python train.py --n_layer=15 --n_head=2 --head_dim=32 --d_mlp=256 --vocab_size=1806 --norm_place="pre" --norm_eps=1e-06 --init="uniform" --init_std_qkv=0.0616 --init_std_o=0.0616 --lr=0.0118 --beta1=0.95 --decay_shape="linear" --batch_tokens=16384
Each number is 128 + 24 x the weight over the matrix's rms, rounded and kept within 0 to 255. Layers, rows and columns count from 0.

# layer 12 MLP down, 64x256, rms 0.291, rows 0-63, columns 128-191
[[ 88 109 149 130 145 115 147 125 124 172 103 170 134 141  68 162 119 110 120 142 105 133 107  92 124  86 143 150 131 123 120  59 160 166  67 110 118 157 113 150 145 166 116 164 146 167 135 118 140 127 129 125  98 119 142 187 110 152 130 104 109 108 137 115]
 [140 110 129  92 101 101  93 149 138 129 165 128 116 104 143 120 121 126 136 129 129 107 145 126  81 107 110 134 113 120 172 133 146 135 108 143 107 129 177 130  88  80 153 140 127 141 139 128 125 104 124 116  86 147 131 102 124 124 135 142 137 109 137 113]
 [131 164 118 145 134 109 150 111 161  70 134  79 121 135 126  93 150 145 155 112 192  81 135 169 145 169 118  65 117 104 118 157 156  87 139 162  84 102 105 145  98 147 156  79 140 100 129 182 121 176 140 127 124 139 149 118 157 105 173 101 132  84 137 145]
 [163 171 147 104 141 162 107 163 134 121 106 128 106 118 153 140  98 120 139 141 156  94 100 132  90 118 129 106 106 137 104 106 151 108 172 125  97 103 133 127 123 109 133 118 126 114 135 129 121 172 122 111 139 122 129 132 141 167 127 108 137 144 128 118]
 [144  99 107 139 156 141 113 111 135 137 146 125  91 112 110 135 124 143 133 100 121 100 127  85 132 113 134 113 130 126 134 125 152 102 143 140 130 158 158 131 134 101 114 163  88 116 149 130  83 114 130 150 140 138 122 135  83  93 138 117 150 166  97 107]
 [132 141 125 178 115 121 133 106 167 166 137 142 146 132 113 151 163 151 140 140 108 106  79 150 126 148 136 144 113 137 132 141 154 103 147 144 116  94 157 148 149  85 138 146  66 107 138 130 112 136 155  95 158 113 166 117 122 128 101  77 142 105 145  85]
 [ 97 151 176 131 107 168 148 101 136 141 136 117 121 131 141 129 141 131 141 175 110  82 105 102 105 119 111 116 140 109 140 167 163 160 128 111  95 114 142 124  77  80 139 107 116 122 103 153  47 157 125 106 138 160 104 146 144 112 146 134 146 136 153 148]
 [109 150 148 143  82 114 134 133 126 153 135 100 113 144 123 147 119 107 133 100 140 114 131 138 119 137  98 169 129 112 124 144 145 142 126  99 137  60 186 144 112  92 110 131 106 143 119 119 132 148  97 126 101 151 105 149 140 108 132 103 113 148 149  98]
 [124 154 128 145 113 101 134 120 144 151 146 110 113 148 112 157 111 122 122 103 123 131 136  91 111 141 186 143 126 112 171 116 152 126 112 117 113 123 154 130 142 113  88 122 114 140 134  92 124 119  94 157 129 127 123 120 122  89  93 145 118  88 134 146]
 [106 136 194 134 161 125 101 145 189 144  85 130 103 106 129 103 166 170 120 128 125 168  84 119 142 154 111 107  89 152 110 158 101 107 168 133 176 125  91 146 124 180 103 143 109 113  68 169 156 144  88 162 161 108 129 116  77 155 101 142 136 124 101 141]
 [146 145  81 130 194  93 114 146 127  81 129 155 106 121 108 107 124 127 153 159 132 146 112 124 140 117 119 143 112 117 124 155 127  96 150 136 174 101 133  77 149 156 134  98 144  84 146 124 110 131 124 147 120 137 126 132 128 136 137 101  91 103 108 100]
 [138 132 120 116 129 140  87 169  94 141 121 122 156  76 104 174 129 111 113 101  98 158 121 158 140 127  99 160 100 128 135 100 106 143 139  88 145 174 159 138 114 128 149 141 106 154 131 128 145 149  93 150 176 137 101 138 140 132 128 142 120 123 170 131]
 [133 135 144 121 158 159  90 124 195 104 187 118 126 100 148 126 114 135  93 144  88 120 146  83 134 101 125 118 137 146 149 103 138  87 110 134 111 139 120  70 118 113 162 173 146  99 105 132 113 114 135  73 125  85 158  88 150 127 104 133 153 109  68 205]
 [146 113 118 134  98 126 155 123 128 147 142 144 125 148 123 137 105 118 117 108  97 103 112 137 108 158 142 114 168 111 135 115 134  84 108 116 111 122 143 139 135 107 115  91 128 135 146 124 144 134 149  93 112 132 174 132 112 139 135 107 138 134 109 131]
 [144 118 133 113 108 115 112 154 107 171 163  95 126 127 102 157 126 140 113 110 140 143 123 183  85 127 139 132 107 119 132 135 107 114 157 154 174 164 163 133 157 121  82 126 118 174 103 145 139 118 160 127 118 145  86 121 166  87 137  96 147 116 133 121]
 [102 124 120 171  66 126  66 124 200  51 110  50 171 112  87  29 248  49 189 139 133 176 196 134 153 179  53 106 136  95 200 116 147 119 126  81 105  50  97 136  63 187 203 107 127  80 116 154 157 181 129  90 168 126 162 126 148 137 152 122  22 140 116  84]
 [107 121 155 128 153 159 145 121 161 140 106 129 158 135  96 108 155 114 122 103 145 151 146 151 127  88 112 155 153 128 156 113 120 144 115 120 101 107 145 116 119 128 138 125 127 152 125 122 162  87 113  94 107 114 131 115 144 120 158 121  75 100 136 123]
 [146 148 165 146 109 165 177 142 114 133 141  77 124 130 134 174 150 124 139  87 129 125 140 122 127 156 174 106 205  48 134 126 139 119 118 120 105 111 156 124 130 121 116  99 134 115 132 129 102 153 105 135 110 130 115 136 121 113 109 130 154 136 161 126]
 [117 144 117 109 133 129 122 122 122 118 154 101 147 108 175 179  78 118 159 108  86 150 137 122 167 179 137 150 146 120 113 110 108 133 170 137 154 144 138 133 139  99 109 108 167 124 135 122 137 174 149  82  86 112 142 116  80  96 183 154  96 125 133 126]
 [124 173 138 152 151 133 152  94 133 129 128 124 118 126 128 132 149 124 127 120 144  88 124 109 127 145 126 117 114 130 118 110 157 145 144 176  93 144  73 149 141 131 155 144 110 114 143 112  96 123 120 157  85 117 102 162 125 134 116 170 140 152 130 195]
 [119 125 108 163 124  64 158  89 117 135 155 116 129 113 153 106 126 176 128  68 134 110 135 172 159 130 123  94 134 160 109 122 105  95  97  98 106 128 109 129 123 174 106 150 162 122 145  93 139 130 111 106 106 124  96 103 133 140 133  90 132 129 133 106]
 [168 171 112 139 142 133 122 110 108 122 114 130 108 107 130 135 132 166 113 161 145 117  69 134 144 117 109 106 127 130 111 159 164 107 133 161 121 180 120 139 122 132 156 117 102 111 131 158 122 181 120 141 150  85  89 103 102  94 133  98 120  99  92 153]
 [173  96 133 138 138 151  80 149 151 124 150 159  92 119 135 113 109 127  95 104 133 154 135 137 106 167 154 110 137 109 117 106  86 140 137 135  90  99 114  93 115 141 146 101 111 137 146  99 141 100 125 117 126 123 110 126 154 125 127 127 139 132 131 123]
 [130 122 122 103  85 122 150 127 156 148 138 138 134  90 122 120 155 108 145 151 107 125 120 135 143 142 120 150 131  93 139 136 128 123 110 162 154 117 147 129 133 148 172 147  93 104  90 178 154 114 160 125 131  86 153 130  94 150 140 134 130 129 109 133]
 [135 125 164 134 127 143 136 148 125 126 113 110 137 146 128 112 113 116 107 114 108 124  99 144 146  74  61 119 148 137 139 100 100  97 153 152  78  82 121 114 155 131 159 148 132  83 173  97 116 103 124  92 119 129 119 117 104 152  90 128 153 111 122 168]
 [121 148 103 153 163  93  72 177 140 108  75 110 150  87 115 126 119  93  90 111  99 114 105 143 152 132 155 113  72 107 139 151  95 118 167 128 111 127 102 126 116 134 107 116 127 105 113 149 156 161 105 141 135 140 147 112 158 129 113 122  89  65 141 134]
 [107  97 139  82 145 140 109  96 148 168 111 134 122  94 144 106 162 116 131 107 112 161 150 144 133 125 161 131 123 150 125 103 130 141 154 153 128 101 140 137 124 115 117 129 112 174 126 126 143 134 150 104 132 121 129 148 108 126 112 136 133 140 148 109]
 [119 120 167 145  89 178 158 140 124 147 133  66 167 148 112 120 152 112 121 145 148 111 132 127 109 116 132 110 139 124 142 110 115 158 136 112 110 129  98 166 156 146 165 125 126 151 101 124 135 136 150 155 179 121 122 117 151 133 109 125 142 146 142 148]
 [ 80 192 167 111 122 130 153 152 153 150  91  90 144  68 111 124 130 123 122  95 112  81 164 111 134  94 115 142 121 114 112  91 116  99 102  90 111 120 138 142 139 147 136 161 129 122  94 109 142 151  89  76 122 115 166  83 129 161 143 110 144  79 140 104]
 [ 95 154 111 118 135 139 160 124 134 148 117 136 159 128 119 154 153 119 202 159 125 147 104 197 125 108  97  90  84 152 122 156 122 120 137 120 142  95 142 173 139 157 104  90 129 117 125  86 132 134 125 106 111 130 125 115 119 109 141  80  95 106 148 104]
 [135 118 134 107 168 118 107 133 149 151 117  94 138 122 154 145  95 118  68  66 126 154 131 118 105 141 141 151 118 145 110 175  88 124 141 143 132 173 154 125 163  65 101 127 141 150 128 117 149 122 166 172 144 115 142 156 129 109 130 112 156 166 145  99]
 [109 107 132  66 111 142 108 159 118  87 132 121 132 120 136  83  98 130 140 171 143 118 136 124 120 117 116  94 185 137 107  93 114 153 138 153 101 118 136 108 111 150 134 134 117 122 101 147 125 113 145 118 114 148  81 151 109 135 204 132 128 121 114 121]
 [142 146 121 159 104 132 148 184 155 135 157 150  82 149 127 113 147 131 143 135  89 100  97 126 136 131 143 116 133 136 130 131 137 159 129 134 149 164 145  96 130 144 125 132 109 138 131 150 116 117  86  82 123  94 125 128  95 105 132 149 117 104 125 128]
 [123 156 143 131 136 116 131 114 153  99 143 110 111 127 161 116 118 117 148 108 128 133 106 131 162 129 137  96 118 152 168 161 133 145 155 134 133 135  97 120 154 155 138 129 109 128 157 112 122 133 124 116 104 118 122  88  91  76 108 102 131 116  73 133]
 [102 118 114 121 110 154 109 145 144 113 122  88 176 117 169 114 124  99 128 120 104 114 157 125 119 110 138 139 116 135 131 160 144 157 114  87 136 130 132 120 116 111 135 160 116 158 130 119 115 164 129 138  96 126 152 133 153 157 129 105 107 163 131 130]
 [147 121 105 136 141 133 145 152 110  93 124 134 115 164 128 100 135 129  97 143 117 105 128 135 154 101 143 150 157 121 114 113 142 135 145 121 102 158 117 140 137 148  96 135 131 117 142 155  98 152 142  95 116 165 167 117 138 117 109 120 143 126 158 117]
 [150 132 112 111 127 135 105 159 154 112 151 170 162  73 124 154 155 135 109 144 133 149 125 136 131 106 118 155 138 164 118 139 126 124 128 167 142 175 121 118 145 104 108 141 115 177 131  99 138 157 146 130  76 149 124 104  88  96 157 132 151 141 153  75]
 [107 111 124 112 136 154  96 124 143 123 127 129  78 116 129 125 127 129 107 142 150  96  92 115 138 144 137  82 175 150 124 120 125 125 130 141 136  81 133 147 122 117 107  91  82 120 135 122 146 128 109 111 148 143 132 171 107 133 121  83 154  63 115 137]
 [134 131 166 145 137 117 130 113 149 137 120 129 133 138 120 124 104 149 117  97 126 139 117 158 127 129 141 123 120 127 122 110 149 101 158 130 116 157 105 131 148 115  75 156 137 132 130 179 138 156 112 128 132 115 158 105 120 126 129 129 139 135 138 128]
 [167 144 151 168 120 133 145 131 160 136 160 137 112 155  91 117 168  83 118 151 150 135 128 140 127 110 108 121 126  86 118 116 135 140 105 153 138 127 133 135 125 125 157 145 103  98 113 123  91  82 112 129 100 134 159 134 140 112 147 135 120 125 137 113]
 [167 174  74 109 126 127 113 148 161 157 148 153 106  92 132  85 123 111 148 143 138 135 119 139 115 145 139 152 176 105 103 178 124 136 116 158 138 120 122 121 130 104  95 102 132 162 137 152 163  95 110 147 129 102 162 121 142 100 136 138  83  93 155 150]
 [113 170 165 113 111 124 146  92 137 179 134 111 153  79 140 159 138 126  88 134 211 128 161 168 102 150  95 138 139 105 115 169 108 138 126 157 100 141  64 135 148 146 137 158 138 160 113 124 144 107 169 137 146  98 161 127 180  81 161  82 160 126 137 131]
 [ 78  94 115 119  98 113 142 152 103 112 144  91 135 151 120 121 131 139 162 113 118 117 115  78 144 136 105 125 128 127 162  86 139 131 123 114 134  95 145 134 126 125 150 139  82 126 162 146 113 108 153 128 160 118 155 157 133 142 148 151 125  86 119 123]
 [105 131 140  95 119 135 112 155  96 102 100 122 164 122 123 145 108 109 170 151 141 132 166 129 126  73 110  93 131  83 122  82 122  99 120 164 115 127 136 147 142 104 125 143 144  98 131 142 127 131 151 142  68 105 105 165 100 124 158 131 121 155 127 145]
 [115 113 112 118 132 117 136 126 160 185 125 135 131 124 125 128 111 180 126 171 116 133 120 130 139 144  76 169 128 126 131 115 126 132  95  98 140 111 120 150 116 156 131 145 116 145 172 121 114 101 107 164 146 113 148 138 110 127  93 121 143 159 145 121]
 [111  91 130  76 154 120 121 109 127 107 119 138 127  80 170 143 124 103 125 114 160 147 143 118 118 132  90  94 144 117 149 126  56 117 111 145 124 104  95 129 138 133 126 103 145 118 142 126 137  84 137 126  95 108  96 105 141 179 153 115 106 112 129 126]
 [126 105 100  69 125 112 110 132 104 126 125 167  92  86  90 126 152  81 117 137  64  93 167 119 122 117 100 180 137 114 130 135 112 119  98 127 133 140 100 142 111 119 152 155 166 126 108  94 157 100 152 145 140 121 108 103 140 150 148 168 142 149  77 166]
 [126 126 105 139 131 141 155 157  90  92 119 128 140 156 127 110 156 111 164 113 153 155 101 150 139 138 151 110  93 145 107 145 113 142 162 130 171 137 149 131 170 176 143 118 103 141 143 135 142 118 125 131 159  92 132 138 128 123 113 106 102 109 120 117]
 [155 128 124 123 148 119  89 103 121 136 143 151  89 123 156 123 142 129 142 116 119 106 142 136 166 132 149  79 124 184 140 123 159 118 138 144 111 127 136 104 110 166 141 150 133 147 137 130 126 124 130 159 124 145 132 137 117  93  73 127 143 140 118 138]
 [129 119 118 124 191 116 152  92 165  75 155 138 119 137 113 203 118 113 105 145 174 125 142 170 176 150 106 145 127 124 159 146 141 101 121 143 140 126  97  65 174 161 111  96 120 109 166 162 156  96  95 133  80 105 120 129 119  83 114 128 143  90 148 114]
 [133  97 122  91 128 184 179  97  88 110 109 120 103 145 100  98 154 140 150 143 124  78 107 131 102 130 150 121 164 117  90 122 162 103 171 133 109 105 130 165  74 159 152 117 145  80 106 137  85 174 182 170 164 141 119 184 125 133 120 116 167 156 115 120]
 [140 121 112 132 113 127 105 110 142 106 134 167  97  75 131  91 132 109 126 102 125 115 123 111 167 136 144 124 119 131 116 128 133 141 145 138 136 132 102 123 137 142 157 165 123 118  99 105 128 105 135 128 163  72  84 151 161 130 130  99 116 111 131 120]
 [138 183 148 119 142 120 136 126 157 135 134 178 117 114 121 143 122  72 127  88 125 118 106 132 155 111 124  93 134 149 148 110 146 148 152 115 126 110 130 152 137 168 115 137  90 125 119 114 134 137 106 118 116 150 136 146  98 146 152  93 100 139  72 117]
 [118 111 147 122 115 127 128 100 136 132 135 119 110 133 122 131  86 142  98 125 122 143 158 105 145  94 139 150 178  87 131 130 143 100  90 108 135 137 125 125 152 118  87 174 144 121 144 111 119 137 150 162 134 120 148 119 108 120 168  89 139 159 113 116]
 [131 123  89 127 135 126 158 118 136 141 126 129 143 140 103 123 131 144  97 138 139 148 124 105  88 104  93 160 112 146 135 120 100 124  99 136  90 132 111 123  91 122 132 128  93 124 117 130 105 101 117  68 154 121 116 159 163 136 136 137 171 160 129 141]
 [ 86 143 123 150 113  99 143 145 107 144 125 121 147 102 116 146 102 146 123 112  95 119 113 123 125 115 128 112 104 135 169 102 129 138 143 112 123 157 132 166 109 115 130 121 115 141 113 112  81 130  96 118 109 140 126 149 143 116 103 116 133 127 133 133]
 [135 114 101 143 153 166 105 126 148 134 100 137  86 122 166 127 188  80 123 141  80 122 116 111  91 146 114 141  96 114 135  94 151 110  83 142 165 121 120 130 111 163 146  94  94 126 146  80 134 142 135 139 129 153 148 170 159 109  68 148 120 111 103 132]
 [156 125 140 132 102 160 174 155 156 161 175  99 115 151  96 111 148 114 142 124  99 107 115 150  98 123 122 146 123  89 102  95 151 181 144 162  77 120 150 145  76 151  96  90 128 137  86  91 112 141 103 143 111 146 101 102 122 110 141 123 101 163 116  87]
 [ 99 147 128 152 145 112 121 109 127 116 110 119 164 155 145 118 141 122 153 120 130 130 158 152 111 106 102 165 145 160 159 167 125  82 118 118 159 168 146 139 125 115 130  89  54 131 161 112 146 151  88 167 107 143 123  91 130 125  98 173 154 144 114 111]
 [144 112  93 125 149 124 119 107 136 139 149 137 140 122 118 107  69 123 115 126 143 156 122 132 135 149 150 138 101 112 157 124 122 104 163 165 135 170 165  88 113 121 111 110 161 145 113 114 116 117 139 169 104 185 113  88 116  58 121 124 127 143  97  97]
 [102 148 104 137 158 132 137 129 160 125 108  87 148 113  85 106  86 110 139 138 134 100 136 126 152  88  84 133 173 157  99 122  97 134 115  99 102 139 147 138 126 126 137 143 145 137 143  96 177 122  75 134  94 195 130 143 138 125 128 178 122 104 140 121]
 [147 111 113 153 108 173 123 153 135 104 120 121  99 105 135 106 139 119 114 131 120 123 110 116 151 119  98 119 144  99 133 114 112 120 137 147  95 150  93 139 112 144 131 118 108 141 119  92 111 119 131 137 107 129 100 123 127 149 136 143 148 135 105 113]
 [129 107 121 156 135 145 148 114 145  99 131 145 137 119 118 155 161 116  99 130  90  89 109 108 132 135 177 166 106 140 161 125 143  98 130 103 135 111 137 161 156 126 110 131 113  84 130 106 164 156 105 157 144 136 139 114 162 161 130  97 132 152  88 129]
 [166 152 113  95 114 146 158  91 150 144 140 134  81 131 113 148 139 153 140 159 150 113 120 173 141 119  97 150 122 119 141 127 120 128 149 167  98 138 113 154 127  94  92 123 122 162 111 140 112 125 142 144 132 146 109  78 115 120 164 127 142 155 160 154]]